config.toml
rope_fraction = 1.0
qk_norm = true
attn_scale = 0.177
weight_decay = 0.055
Each number is 128 + 24 x the weight over its row's rms, rounded and kept within 0 to 255. Layers, rows and columns count from 0. Numbers have three digits each. The size before them is the row's rms in percent of the matrix's.

# layer 3 MLP up, 1024x256, rms 0.0708, rows 252-358, columns 192-255
102:171122135130125084157119151158147137186144118152125098139142128121075143112132158092120134135159165138116129105164129143154142084160140119115112137106141100133134084089105086126109165177133100
101:141154125105118114082128128153152130142119123118142155130162129071121110146090181147159132134125178141108107144124157122131138140115128121138125124088132106124105103148139118126164128117100125
094:136147134112109124083123115079136144151133143148126133124099127079128121082125130103123163129129115118134128140151133117101159157145095085093108148103118166113137125144130099102100124099170136
101:134111136091121139111113105105116108110132108121119155148161159127157150114127157122135125153142101110120147137124100088135158156151168113115116158122125112080139117119127107162205128153126123
102:120110161135128083166120111145133127155152171161151093116109090153116130106100126091110108126109117144059140136163145148122128130154121122124111096125144117135102149177138131175118111172117113
095:186139123145123133137127094140134122126150138137132131090139119118156137133063079110098130114109099172144110118136164112147116151129105100161151141147121131128134204087125144126174121150109089
102:111095095149151152145103125134105121111142160110096146161119122135115138108173123132099120189111114100135134127129104104132138189161111155131131138089146129096134126096085156109163099080100141
105:139087143140116122118127127157137137112094079142128141127143108088132106111090124167124102129084127142125118074097131092152103107164135119131132125127097151114121152150158160127114156088089120
095:110125126082077152114109135178104128096143124133095103165180125133062143147117104114126164162135100104137106155155096132118155139187137098099122132088170112075089133115154147121110090118159142
101:137119109117144183139104090140094132115143072154130136155133138181159094134148105167155103121148163140110116172146154151126147155146098118092121138101138136095151083145112138100126156098148120
109:125143123149097077115132131149105123133138152130134094136143152094128174124145093128122108139148097135156155137174130100113108140140104102130160132096166107130122121095169120132155120093101148
100:167148124055150155128101127084140162145152139148123121132145139087097124135092135171117089168092129120108121114107159165100094135129140150154146163136156122169145121106124115160133173126108127
109:102146138115129150138136141119137071192121113121144109140131139133162156118145150124136076172139125153128084123099145114115097147132148136144068139155118122109090129116124089126123196146133101
095:137156148121138126091189076159104150105132131116116091167094096077133177157173089106089124136122132121119138099132139137140126102130126119130130119154139118166130092090113112204128112144137097
109:130166133134141143149111130136128077134154078106102083156103093135084132144075146137124108141088124102134118092137145120116124149132116100147125110110157104142138142096091177119110145125143131
099:103087089131115104079125095102146082133141118124140090118150128090121135172150145165135121145118145092121107147116133150132072179141067140146124110124147142104114120096135136148158096128107142
100:102117095126158160142076125117075082130141128159160134167134116118089130142125121130129099117143102082110112117096118094156135158126131134091105147134203164120109133099125130151142104161126111
098:119108114124129130108176097166136088134143159168136118121149148103144155126133111117049116163137108121173146133123131106110153158140147114100097128134092118163122168145151118118165125051138132
094:071170151146122131107150097131153130171086124091130129141123129107081143139177137150147151145141170199131106122075126116116130115142119153147148145118127153165111134158147117119122102136130187
097:079124149152129127155142149144178113108163095141146113118122121133168107157094137157140101127111142171113134144169137159160151143129132113157151131145095129143102108106122119149120094134156112
101:092101112121176159124134130140144138115108121143125107107162115115132135065140092148159055151109115131119139101162155119154161119147167137119109093137131144131104138133145184114172142114107130
101:123111090150121130150117139110080156151165159111142152137150135132114125092089130143133132106085167135110101139102115151095173171155118136135124151138118127164153145096180126160128137101148131
105:111150099156127138122121123184113172145113164075149133129183153161148178137155157162141122121125102095113141131135121140147097112146159080125133135129107122100161121084149144124134142138135116
099:122148104102105144144143123141127173121104126120107128124114113118138127117115138131129104165142085118142123115122173123110126136161146129149129150106094109102109115094102131110120142091163133
103:113166165162128131144106104127124092140127111127139145097116118182114112114120152144133125109103130102111145129126156137116107148155104143133166100123123121125109134127105096125187130150134131
104:099077178139161173117081174105132146171144170154155127133120100150117129141136130163122152110078114159105146144167153102153173181108111081137122164110116114118149147097139136132142166128123138
099:144127149114133122094148142136126108118149105131138130178138138150083106085154126132129112134164130145141122073118082090084156140140106154144122127110158098105095110138140128134133152098100160
108:121135143130119143086153138136130164139140119134149133138100102155113150103156131169158113141133125153104141112141133117139150150140126111160085174175136109094163142075136148119072110116148118
103:090146122076126114102155152113141119095109144133118146117123111128109150097129099170125136148084116132107151116137125173144138131135105126141120087140136131136130144143121124082139171151149066
098:126136144118102119115088107116113104064100131107163135132160153120116150103101112179169121139128126158187121172160150108144092128104116133107119129120096156107139133104105145108121102146166131
096:063162134118131170133166113107110106132129181156146153150111117125141127137174095168164177103143086140129141084114135159154115121153080102171104107116125132155106122126144115115126095130152092
100:090111115139129111091145120137156155122164108146173114136129078143107127070115159128121117162139104181129099067121114117085189138155133120151136227106136120134127119097126156134110098131125143
109:128145089142107118110136086154096116137109134146137101114067102181133172148133156090121130133141118119145113118147145134108100111099142107125127181127145063142172114105145137162138153149113137
106:106129085116082136153120145139179132105122108111105129138085144113126137148128125135104112075100125165107115147125149134153085112132117101127142190062123135136127107162115152132130111104114123
105:118148161143119142151153121134119134098119138125099159121155138157118104142143100115123137115081086141128075119106114099148140136146135087112128137098138155129126171114116102154176127144118099
105:127138159102148113110099134103113086153118086143142094129107133125124151097156136140160157110095085154140146103125125147132152168112166106139109179108168165125108116090140130127107126106110119
098:146116123111096108106124146135118162108134096121152156131140162135145137132109136104111136165099123157135143148119174081172149132123118152113157096128156103173099111156086098106175100099115113
093:109109073180176093146114112127174119135151124105124159134132128118123115138133155113152129148077152159141103148111089112118113093172135156121160100109136149063112123101120078142147141131126088
097:152118112158132096163108134130107142172148079144139072091144154178112101100115149110140141181153138150107174131138165086093146110130136122123136075128161107099136120123112173142109104128137133
105:146183103170105121122123158119109131141122101102120094094103100107168146142171118121065130164126136153111125098139124089089144130120138161155107105131137136119160058132120112142104141079161097
090:157072163141126145154162108097143087101098149087123164130111107148149109084122139116118091138134086084119154185118124129103124139110069144136161115142137131111166102103140198115132120133154095
100:128133118123090132114151111147150074159124108119147187146082157193109177121118150130161163112122138104128118175137112121117102114128141098147153151107082154103145097080136104118155091145151119
097:144141119095125107110172162106156151111096157150111129112109125085157145146133113121138161175183109104142122101109140142102148145149173161151150145132148116122131120121151124129151118170108174
100:133121130128081119158137129111133136123117161097125117082174160127134114110126097118134118118090100114094122093167147130124125171168128164152125129144107101090119112109172163182130151133169132
103:123160137104114124160149185110170102152108143080146137089159174160093135096137130162134123112133152128136152160107086156071142132147173151122126146129137144152116083146119110137146136133060073
103:107124066137162109133116174143133138160130121144124153108097118110125109103134127148154157150121140148180100082113110138080145146150119125130108105124136117122132108110129152115145123095130112
102:149151152172133099137103141100140123119167141129121150096102104114137128103161088144136125110174130121140100131099117130098088144157084110123117140154148100102145148092145149136142107109116128
101:121150113124087139086108082109144127155126132135160108124129146126100097156156126104128152126114096102163139140118125136133127129133125144125146159130128147106121127112135062112116087131143099
101:173119110142111157134131117066169132153129121155115092150153109121148087103129151104156114115142115156108156139109101170068129120097143144115148132178110143161139185128130123114105128121158105
102:115083119126137114166150158092085112105098126076158152118124097133117163130154134108122137118136114152132108111133142097125126104131112137128125100112085097146113138120137120133131147107153162
104:145132082141156120135144097094075079159144078129128098115108103141181129109093114147144126138127118137090153136105146135114137118108098154148086143133111128133129132184157140168146155163152072
091:195138124158132115137097104123125137165116174140108147145116108110137098079112111131162143123109092106114101128134110163130110146151128095080158138090122130143124149137163113119175079108080127
094:130119123089134113144115101126155100134121109144130122120115097151183142152120125157119138154122121119134109149169144143150111063174133116107097110119131145149126091124133105165135101118076120
099:155162145119139122144137109085131115170159164113143131122124055124115147089175141163127111117139121127109149096143117145161087135148134121144134092124091122089114113134172150137163154134110121
102:118106140157137122152171136163122129127119073130138157107112142097121132128092117123138157140119113120109176118130155152136091148131127098133086145135113125176151106126125141154119074168122090
097:141129150165130135169146130130138073142085140107123170106119138150115145110134148076152111091148108119140114109130138119100157113101140118117093142147106180154111145115135124126156143107111165
099:103111115131105115113144184144127138130171115126139158116160147113147137118122119121184089169136110105149173157100154135097075110152136141135107102080090105075158117100123132091147111117125127
104:166088170134151154138103125149157085135116127186144137122095128149126140106134135150172050110110124102169139086101129118174131118149170110139122146146058083135132114132143146139149159118144157
095:112125094121132141085126112130127170144174180107153143123108121140138107148134085106113119126114146099119143123127132093111158116136110135132105145125117098094078083119082140097144157104112133
097:116120145149169139119077153108146131148156115100106076152129139135149182156151074141166135127144142116126148115126136115139156120123123112102157117097161125120104183101130146153179126132188121
106:126120185101127085142097076125104118131136125124167153102087127120142130104158098138140103083135090146127148110098101150095152104134101094149087128115080167128139140122149139094123144141124111
099:133154119150155127160147145095125121146117103130151137092149128147166081184170097173154143150122114119124130109125154160133157119109146141111101130129111138065129142089141126168165151136135090
099:160169108133134149086148135143146111140123109125109133125168120113124132116142183163117183135141134109142111113135121123147142144165110138117168122105160112103129098128113113145178111141091124
102:143155121103126126123094152139096131125129107138146110125122111119125118143188137112134140104123148116110128135134122109147159144118136181116102179149126179150127079149158131129155079138120140
102:132166126141094165171111164125119141136157089113135107110097167104104108133068124135155161121125112121126125125138104136065123156122111107083105141085105140103124102160120153163148113106151106
100:109112184102129131121121107146128136144105147153151121181126156145067084103144100133125095165158172132117106145109128121110146135152135139098111112099171110131148111157168137139171153144109119
098:126109144087117130167169139165077116088146119125133116134129107147110175102163147151134118142113139180147133103145065097147105148127149135116146137161148099127151084112137161151098086137153110
101:162113131135142108114100109089148117129129156140139158113138103136140135121140138124136108105161175106137154133153112110138129100168145140145146126089141123108142135075045154123160121152137124
101:131115161124146173153153170130105147141111146100126146179123061141110110123137125154132093129107135161159124123112126104106144115115159156137126089134154127120130148114108105155127136114137101
101:133135147095162118144131102128055149129086149115155122129108107117105161112145131148137119137114097145147142123101147150092123109104134121127121131123121152174122125119146134112144153181136139
095:136124122153090116142130157121112166114150109112114161114110112076129155157131151126124127130102157163153101143142151146114121163120149102144093163126122147144131098130121125137169154124144151
111:168129149136136107103098141116160097131106104109104176093104117116138113122168116120157092115093129100134094093130110164102153123163079172119121092111102134131141168119093102162149126142079128
093:123177084121104088134155110093133092145171152119154085125107132131132099068132123158140137134088115117149126102148173126079134135148125100090102141138144101105159093111108127056133154114130148
088:143169111096098179147097150139127146164125116145115139081095124096139154142100149119141136130101094163123118142189084134132138148092124162124131155132131114131079126156157139086120138146115132
091:136108101134125147106104114135136102097096163190103156108150121107114143139155136132104124099188160191104185111137132116132112128111092117145090143142101116135135111102093112107142116149173103
099:111115137122141152130126158110152133129075090152130124095101189104149103162098154111123124118170116140129155126135128081109122173157110113176118128101108128093126137102147125117176115104133134
102:116149111128162121128088174120114159109142162116170151140098153133131125114191115129091127106123095162086133114143147099162122134130134127114135173149153132086143107136117146132140141132084126
098:147155132168105108092149160131156113104138109142129147136127111147131142123149149138124152135116092112113104095111166130138082122129139115130130156100173147130094148164140145139152109145111117
099:166160144119114148118108157169152146119083103134111153156151094148090112149114115123126103117130161116105161157149161140109136103126145189119100170151088147131143135139135099151152129123106132
104:085153167156128139169147151117116140107096105160116166104099130117100118143122099169129116144131116094191128095109154104136068102123093114120106132151139104151140118154139142101115135099112155
095:165101166134129109153115097195169112098140124145107130143155089115114136139120127112143109107137152123131154117112168151107180123107104114135066136136124108147136122119146150138136143098121129
104:167154090174115110073112150169127123141129125083128099136106125134094139116118114113127114125159131102139096140123126120144091132146160113084141091144131119112119072107141161089145143093113091
110:122117125117149115145078140083120145139148153104130174120116170123180115108156114141095079125078144110109117119140131124132126123138094145146127108094159113133137123138134185140137120122154110
094:137127099126136122164149133110108132140167149081135171101085152174081122100108104130152168140111083102117181141150098091125131172112119112129120149102107144157134097137131129146119098154108114
103:114108147106129158139130153139121175144103150171163152161133142113163109139154083085136125087105104124138145125126138178151145139148104111137132144145130103115107131150119126140132124120095091
099:104143107103135149115148105119120133134158131132138133095143120142129169123163113101092138154096153146094165109105160127147120136108098132120107111146076141133142133146127099160092139114136161
097:121182118096129152089124126111142124116136122176146095148053131121142141100122151129110161122124152130106139157116130124128146175145143172148124146118127120127142117134134114140079084135137132
093:147120152132121073156136138129154161159143114120137177114135150161116120084165123120134131083119134131136129138120127146142132174132091130169200093153138130158155138139157125167157139130122093
102:121103139073089117166147132134143087141104122126129115134135117125127101101130119142053118149109147127098136139150127114073148146147118146137111134129136145110125111113145178109146160110139150
089:128160095141116109106162133129138162117153137148114142130149115164112145092122119136106126116142093125119125125151109147114093118136120142148141160128117153094123135146147135118096174084103086
094:129129134109137111090110154158105144132155125134110071093141107176112127138165124062150088111141132124108089136132146115095145149116120085136138154091161117149143079182146154133114102149118122
098:128122137145063108137136121142080147150077138129116082080106123131124143138102113133124120138111093133128128121153149120087102164145171135138124130080091076121128124129113142136133172118151155
101:142120148099136117096105121177076127145072141139123175095094196142127142129147112128111112142125127140092112083106062097107104124116110136129144125139157161143106131142128168136175132148154128
099:140114114150151130083158080095132118129151130136198153105125121099167145140137134058131156149146107139127121100121125102133104110117124109118113167145154133147127149124111083168136130094146131
101:128151110113101112113160124126069146143098175143127125121125119125128171138075113121092174153093135121108121129120119148115114135137121121130128085094159118159140161065116158155136091102114103
099:144146132167114111145121135091112151128080139077122119133161154167105128153129146129102161153133123137075110134134186097122091112144109137129140094117137127120124125122155148138124124133100121
102:156127105138152138190122141083136134147106115152110111124121130104109174121174102128089151136149146147133152129164166100113130121172070136115100120089161140185117142133142147112122123132147096
102:066132143148132181117114115159112095138108105154125146139147112148134106130133167155125092122194101124111087125111142119117056126131113131121107127138143150130117095148115144144112153165099178
102:093143167112092153122137137144106130119120119171135170073111132107111109165100124131132098128074112113148128076130105126147171101153131136141151085121122112102117123166176135127205153114146115
096:120124118135104119155141138106104136129099151122140138171150145097143111087159110128140063121119095142147119081166090126095134205144099086063134168149134131159109159149152194140129137150133112
102:136103129101106156103112150116149115178123134198134115088127119084155123105112107140105157138082111111133124130140116130142148138085119156164123114166153157109154137129146153115109075143100123
099:098154142150127139131157128138122069171122150124166150085076128127175125135137161134138148162153102106118089150172155112141157130129114159075154108114112179130116126122106137144131144102144105
099:105115142141135174114102132094119123174117110138133123159133113140147155162132108155126158121125098137182104108137085143159171163147070160109102158129101152128115096154141156113139145111120154
106:139121110081121107098141049111134125151144146142129138122086120123120122167136129139114140148133129132146129143109142158101158122108159086112154090091139138155122104105127166149107127149139137
101:146107098151148155100138131125098139105139136135137125079102135131114159130159100125106142130090152144124146124134123136136125180117076080096113139092133110116097106153125149125139094139155100
095:105163105115131139156159112140131128108137066124144148120137121109077144102145130151123123106118130122117097089124139063111101133158067130155128115146159125132135140162127158131134132116105094
105:132127155119108097148149117138138130139126114118124085157100112107158068137121180117192125116124132148145137138161097113114172135124106122110160147080084110143128179138146117146114130128134103
# layer 3 MLP down (transposed), 1024x256, rms 0.0163, rows 252-358, columns 192-255
102:124093102197156093148149114129107104149114124090142125120091136129134128155125099103094149142131171124128126097105199112078127137134146137156108147103135142086149140174116120140152119140125135
101:162148103135143110154185096129141091137115101125154103105151134123122115102120136146141118152128147099137154152127117095157117143113194136077107087147120125128118136125172135117173115211091140
097:152107126101118145082110122098106124116097148107134143123099162102107098123116122138106089105120140103110172157132123168121152156176140151162157121167128146132077151154138134106105127091149097
103:108189092146132078127148105121086103121090125122148143112110167157136090103198115108128115120108145110141094080134140117164097139160089135159164095135111109135137137150149113115125133111147113
100:108095140142119124171171129101146103130124087145101133146183143139120108101107165134148124169137092162113124117071110115137107163122122140100144152120146113150143120150104137093127137175181086
099:090144119126142110078145126082143136147086138133129088142156096160125107110139089145107158126086124154119089104140128088127138120110156121095157134139138142136116077133148124118128120121179137
104:130115180110148132126141121114150137131125112117151078151141153112094159159122124129155069127128177180151084124155134102114134121146164090114177136160140127123156108113147149142136141107146105
098:091129125093103107117110031140112171131121132157136116142071108162097118089126110138160142127128109122061136118161162129134107118133138107139102101167143140092128133107069110145126131146141141
096:140155139125171116132093125145126130080132129097119115128060128153109150103113117124118120115163141119119118155112120129109101110117151130111066104123106144165157149144152086135145144113154124
096:138108150127121110092140171141143145127099140164092132134084174145096096114120151121160126133119150090127156136119171139108128127120119102131094117152137135153144145139138109135136153125119105
102:107088104152137121078113148126117188149127119118167100170116106108128120117077119119096146126106065167150137153117095169100144118131142114143112167112127076124136112126153111113126154098088128
097:124127145152132125093152152168149114131123155110123133157134180187124092154112108097126108107124100142126167112155116144157091107139128132120134115138071143128126142132182121096153117117133107
105:136137133136127128163127126132109086163144104144119100159119107100068177119151115130165138145134129136152090111131144108113181139166133115104099175179121094146139104184107140120102153130141142
094:127109153090167108140128139173110133097155100088119100132111133118141114150152145157082134124134112126092114119090100100160114097114133150083113105106175192135124179141142150136146102126136119
106:138098107142113148143107144115099080152098096139146165158113089137117174180128159132134132094139133099104128146144120099125151127149117094124077130153133122085125115085151087139165090132127117
103:109104124136106126044136155178147122128156118124125133160144128130151134102135136108120142120154150136137153094155115124153127125159117112147163143109139193121135139151116171140129120162175078
103:140097142076118123154176137141099141058062133138156139161158089136085128120156093135110139128164078130115132126144119096147132137118123127097147100099151121089145120121160126162141110142113095
099:136104155125155092145077141130147213121116117115130086132138118140130151121137107168146129137142167148171112126123129120111161150100103078086173168124153166134103136159109118110148095175145156
097:138156119178129117122103132118127137094146154148104106157148160117161131138098110107118139137097160116102144138103140114134157116104181120125157139144112143136145066191143112137109151159140140
100:128124179120163122120135103136125137131086142088112130116143102155129091099125144149118133110175103113159116125129127111144106143106154101082157111137136113132142133131113147154141129132132131
101:134172146123093138142149147102128142116109127147082134146156175131148182161155117143154145096140110125181136154089115145162159130126140131144144134162151129148144104105125149150078151148127107
105:113120107120110145123133111135157122120120113131146131132137114135124128136095127145164095119152142150105145113157182151116142153117132121129122122149122141140139086117108145167094076111118145
107:107138113108115140109106113106090173147160162140126105106153133147135132127131128083110150092142117125155106122153156119130176133111100116130110118133186158121121134105095112092143154123144095
100:154153122147140175123112120129152156121136149107077136139138129137122140145150176160152153101155120128129096112154116112120133105117132121108129116087107178117135126117101117142107180121164158
099:076180115137138089119098114117110098118153094138111125101137142158148119138132130125133143115092164086155151120108108135154089124125104086120160128118124156173112118120092123128128099104176090
103:123112125167104100139151133165156112122107101143137146147091127172159156155153160109133096129119118123133132127138136115111128119111153139092115148129179143140116128181108122136104126108107170
100:139167130166150139153116070149109160116128146137098142128097094116177115126145118160173158127095142111145181119128126092125109103098076142136145115114111161123145164136153108143110083102139137
104:139159127105132110107113100146126112088138142150160213155115095137142099107168082141113118085165155119184111154119149129152126118117127137140123138143113106135122108145139143092140073125130157
103:158150102110153161136122124104157158144134140130057109125130131129176133096090123125156148122160147141144131116119116123121117137085138149127095140123134100154144157196134150095087129135088147
105:123127128102165137154141111140127098117119149114105112120129154143103132141140122105133122108161120133147106084151152109131108097109139138151121120111121059122095152137116102145161131148146084
100:089126125148103127167121141119119126160119145131155137126129172148079112151128123155172084119107122129112137144098126160135143130162098102139104110117125122114096116089145104113132105115121165
099:122112145126086116125098119104122121114110135109130124133129141152149117188114124102102077146115122113150089140137167076162133153132112120139140161159143102084146120122094094118129135107162149
106:124143096133153139105105126104132115074130134114110127133119117090138155110172136142130097133104118171138164155164128134146133113155109108098174153098153128102147133157118121153120114136145117
105:132139123150152051131181100113164129150148146140096076117129120146101144160143120131114117100119116187151151140132141165123088123185108120134124127132127133124170164137127154107079142141146101
100:111105115099162102105141135109155145161153165103139154143157135147126153176123123094198131120118141118154096203196123124140149140152112122090115126093163119142136118122114128133104186140102102
102:132152103103111154109120138120130113146160134072115146121108131168125131097071118122122127173136079101117103128113143139133166123168134114100085123156113190157123105141130116157107123077133119
100:159110070130092117131075147153108107144145125136111144135117093160137150117125131144110169077124173075124159114136128145124111101113098168125101113142106137134108136119129149089118121136125121
097:084101136138131170144137141127109175160124137113118124171131090147105135130149146143146159120125108137139111139172159132142122102121092156125120153148116132130156136131130139135146117133143132
097:127155154117130176107135142087135098132133133179074092141147134157118121137147084148137114142125123139120078154152138124108104115149133158125117183114109123142137102096138151095115090156113157
098:118125141131100140124128117127146124154120137147105155117182165116133110153141101119126165115161116142097126140085129119127151157114075160081098103127103124129107121126076104097137122127138120
093:127145137141109142146119137096153149067110086144076114136127166127138116108134120097109129152151154074126172150173147149140131154121137140174151150121125151138164102135140123092112130142139153
100:146137138108177092120077183157110116117101104152124114088117157096109109136093136134107137106170140166098137157151137100146089129118135125117146086120180129149130137133171144107129153115103148
104:154075148114154143109107092138169185069128140098127113167112116115134154117116124201097101081115074140132101134147128138105170135128129098180171140104136161165136130109118109128117105130101143
104:133107132119090106093122092110150138079123151093126144157088135164119126137132160121158150121137157130132166101104124133106124086122099096098212151120128186129139119095117145126148134146151122
098:152139127122161087128122130125126123153154149159140150128143085123148104124138132140101131155135110155123165102150153123120118144148121155132132176116149134107098118120156157157127135167148192
104:128126109133140100114134083097141105118122158131169124101133138143144131093129104117120110126146083106095142150116110185119159134126071136071142103149079117125149141129126098116150126079130156
102:130157136128084099121135119107118103135100123147154140140172124143136106162165108150128102135138110139086097102095126133162135128148138125122129098146149169114147094110092108102139127139131117
102:125093117148157120144106121127156153122079109154132114127130112127137122145156134182146125124100120153128074092122147135134121140117090147126135112118109145128111097154133127143115141088152168
099:088177121113200131092118154159132104132165158133119117126147103083119185063151098112100142136110120146113124132155140136168083142123138147143188132126166084092159123155136139176138085110101097
100:140111122119078136105162128162147126087107152132071125116122165108122164092116127114129154117106112186174145148148152149129153138140100160077177143123132135087145143094157127085109167113139133
094:097125142108123121138112104128123142122154118153134138114109126113109158116144107133161131089123131112157125124157103137171101177137138149118129120110136123122144152092107125117135186104142113
098:158150146162122167160079143086078127101143095156123109138109120134084116112093124149128139129150156135110149131070140168129165136123159131112112109112117144093140153109118127150146148135133116
094:125079149142124113147114137140154175120112163137161138066123115128132131139162095090153099087145131127171112125107107155163098097147092162130117115141117122138124123098154122157102126140133118
096:109109111085149116115125126120121146139157094102116173067114095137135158130108146149123138166149163100150150142178134136109121159147145149125150170080178127127122113098106132140130172117101126
102:092113151080120153115116138143112161165113163151132129147140090087147151143109107128129086103168096154173160111135095129113163091147154089125128147148155128093112094130161156120101144129121131
100:146093153163134136147081128139145141111149123159108111141102184100124127120127109098100146111114116115135148123135128151107126110122075147142114134168147146149120094123142113136148128146164127
102:180124121081113124147180128099162117132156140144134212088150091123156083111141127147159146146128148150119130115152133116128151098119168112072143107119131127135146139153121128146091135121123164
107:137127134115129136151173117128100123110122163105078108132166109084095161098120135119119119126099089136133128093119151138108103136113141106131091117096156147113098097125116125138121151135137082
099:153097134113144181096094121151104131111106056113128106152115122162080091115125124172144098115119161089137131153130161131145139089155142135140193143125137097114099162150134099141149142116120157
092:157103130112100105122154134162181134131165133111139131147130134085112117134118146171123132132101129106139139152179123121144130114160102172087174176160119154137139141121099109123131118105161129
105:132139109144122106154102133119142143104158080115113081169146122098172113172085131108131091102141091092158108138152111122175159157120151133170127168137151138087116142101142128138157121139154118
102:171154109091136124144089147150115098085145134140119108091100110084122170160121116130187125146228138110125144130128113146112145135160150136148130138116142106179137140114104115154092107122150088
103:124118083074118151110104117098122106137111120141146128126121091154104139115114112120135139133134135128198129132116104117142137118130105136125074176118134094095138109121099134143162131162107129
104:132151102159158096166182147179138089121087129117151127130142127139133148116129144145128123167113135130097166101122149134089146113152150077147088123139112103132134119104147180168111110152129132
101:098140123133133130113161086082137177105111189125112125141161086080131102155130119120144068118115097111175152131112166150206123148095134152086163112149102152134146094153077111136102125121143119
102:164148120121198106162136168163114093169137142115111117116172123109143137145157139148155141143132120122113143140149181152136144097109129123110126141125111143155142137134121121160118137099094168
094:110177082115148146124135143113130117132128069080138200098104148155126153123142139091133135097114140145100099142145102136124117140137130127119130090144139131153176160139134124154153167127125135
101:143094091173108133109153106130133156125132103123099095168113155160162133162148127154092125146162117115075154082125107137122162175134093101146125169132139124147157150150132199096142167128131078
103:119170108166144130140140146105165147146105121132137151089139106102150099153130112116121124160113126166127114163148141121111147144117137087142163149170099086145136140105129097092125083141090113
106:117134179157154165076125136129125098102130078139138121110084151181134138139106106140152147113096120155136101135139120135073128124107152189167127128121114147104137082084118158179121163141099096
092:136126134122121124104115124111147168126176117139139109148130122142150154057118088142150141091109178134105152130146131163115105108127146141106175159153136163082140118124143126118110104133069125
103:111155186062141143087119153111148121120123121121134165102120177159122142141142108152153136130117115141052101153123171102158122111097108121105136133100144154142125122141144194134162138127128124
097:119160052118100117117108151126137126130165137136135115131108174102155117127126134132111172134132135123162142142113121149147147160112171154127137149091137144134088136167132132134118108169098197
092:134147125102125134177080117101092122163129144155098124187149115147103142157168093113149104137120162129130145135091084157153120146145156113097111136157123127153126136145085157129133133132141102
094:157129161116152112138119132099127111139123109121116107104142134130160133128162135135095163118123139128135136071090136139084109116134137113128162120126175170142150134137165112135102134145111181
101:132139148114129109069124122139115134139180109097105114128155115159104134157129102130068147149118145147106130147125110148147114118114128136095154119109133111060127111089075093117119124085130150
101:130161157104133111204148133146114158137130144119067103128140118158134146147104142129127140111107127149161132090185112110138107119141147116124121153134136083168108097173141125142145097145118132
100:174101118131113085147152142156130127127114140090110139152093115108121150136114111142151145131149108106111147137148139135140149138129134152134123093172116120128152132132143132106137149162129094
100:126160157101124112126141133111083132113147128152124134127134149133144122128126097054098114124125126159182107148105103128111103119127097111133098108156164151151135103155136139178108192103142145
098:115168168170134142140078134158100169117169149156127130127138097140143137153087111098118110149111143146146163131106114179166097140126128141112137078100135165151143078164123112152102109151151106
094:121176089117125143172144118098153141143136128064119139133091101126113117122120150132133143106117153165140150128125101146169120148165135140117153109138152170089161171087130113114112138164123158
101:089100108123069136122111148080142139151084107125093183128123171102091165163139147149138114096111116161119144162133117119127094139120173122114125148125137101118131109166109088143109103109109154
107:176152124145129114130111141147144141148144111146143122130091145113114093134096132135139119136129117180124133123150105123162138084138131137113055094164144140168135125145137073145126157185171153
099:120100166108119074128146127121140175118114160155131133162127136122128164145141130151140080147089114123120140142143132115113111125127106100162166160121115149106172142110135110160161117077124128
101:109104130115116131137081120111108131139139087137125128126146119113136109151134132125123146107091173135067127129133169125113132135154128122072124114117133136108180144114141131131096153131106116
107:111113136123124115140110148173139115095150105131139121124111109103159114092138160101103136096098099144158120185139164132150102162164171080142101119151137156124152129173075144136134111139113109
100:116096132111102157149092158104139191167140110108153114124101124165128102125134070114159132133092138103107119155126163144125144142123121148107148126167132091114131142138129164092128127134156185
098:136112174118147132125114164108156135128114128143131127143133158135108127134148103127137102112111146116086082144120135107147091099139118100117126159142083137188086118109128149120136132100134087
098:149103120121149138171135106146108111131119165100129134142140148131126124082151082151123123096137133074121129114081102137167135164128140133149116162162141144102121134145202089162104113099101131
096:108122149126125134107156103174134120167142106084104129109173090173129110118091143138115107119142096155143091199126125144133138124136150101165131139144098122136092116139118104120072168125139144
097:183118067136131151158116162141116127124133162139116103100120145145115135144084109127095153155091136136082155162112147115141141153121121170143145086136135057178104107130146163122156123153079091
100:102156151120175128178131156142132139122162125139186121111111105127121088058116152137114123098135161148139149133133121135138145142132135125126116134140176155151136116124132135139102139071139137
097:140091135088153108086154125130147116123157166143125129138109145117131092102118153121099171160149126128150114118126139100119132107116138124092128118116133142166113123145140143134152127150073079
094:138108142067128132115099143105101131154137142117133140127113094126128149101110142175125116137125121146115139152125141139125150167172102104090096105130112089135086110128105123100132114113073151
103:127132119135109147128160116130133148119107141104125148116128167106151117129112116115110114106184114132160126122114107075106148112092100137167101144127157100108115145121124115134128122136104121
104:134123153123136163135082104156104138122130146130168148127087167092083111133156166148124127074137133153136097111146162164151150160112112100146124119072108109088160186080099145123123145116152119
100:159070139115118172112125131139134160160130156172122148103133133147157101104136159131109112148116134168131165128150123155090113159125106106134097117170145166098110131104173112146134139137169185
102:158127134113134141142153133101145096125115114143105156097140190161154067180125146136143109115131157109100114145163116126155110143129143133126151177104128160120143098101089115111095122109135145
102:106178123138157135128164122150100127127125118125177143152153146127132161111157130119120117105148112110152139077150098123105125119101159144162127142126132104165129145140138133160169070118161118
098:103073115144128158133156106126174138133140150114116083149163099136120138130120156143123150145106122136161121175111117139132119117131167094140121106076135122124126074116082142114157149087175175
099:100126152122156137102121143179103109130117116176130135123136086140111109115121119128189153128104115119155139118102136100167140087146139147146111109145151094085150110110118143133092164134179192
101:151148176088114150160149127169118135096151116164133142128105114094128091107112128069145141066153122105149093105117120098154159146143118150127114116120170123144171130116104122184122120124156129
101:168162137143139121178089174144083151127132116153073101142152137159138133157093093097130100125122073115125160120158141137158116138083154091120119154129106145174144132143141129166112113125146145
100:141113117109132159152134113137108140142153114132135168127103108112097111125148092135076130117132178169103103118113145128123153145145130129157133135159109109143106162136111118122112121122102114
095:130114145120132090124106123145164156110064115134098114109145095119079075141083155148123115150131129104115117126111144137180160120137153130107163100186152176145140118126099124145140130138121149
101:134139130108122143145134100170122142149129135128091120163117072146119104140102117101115120153143103116126158149141120136098158123140160142161167131163104131125148149130118115145139146119149131
102:120135096153090139117128142107144105115073120148085167157181134095074108117161100133122124097115120109124151075127129139105105152136127129117094138151152124093126101096144113132145157127132110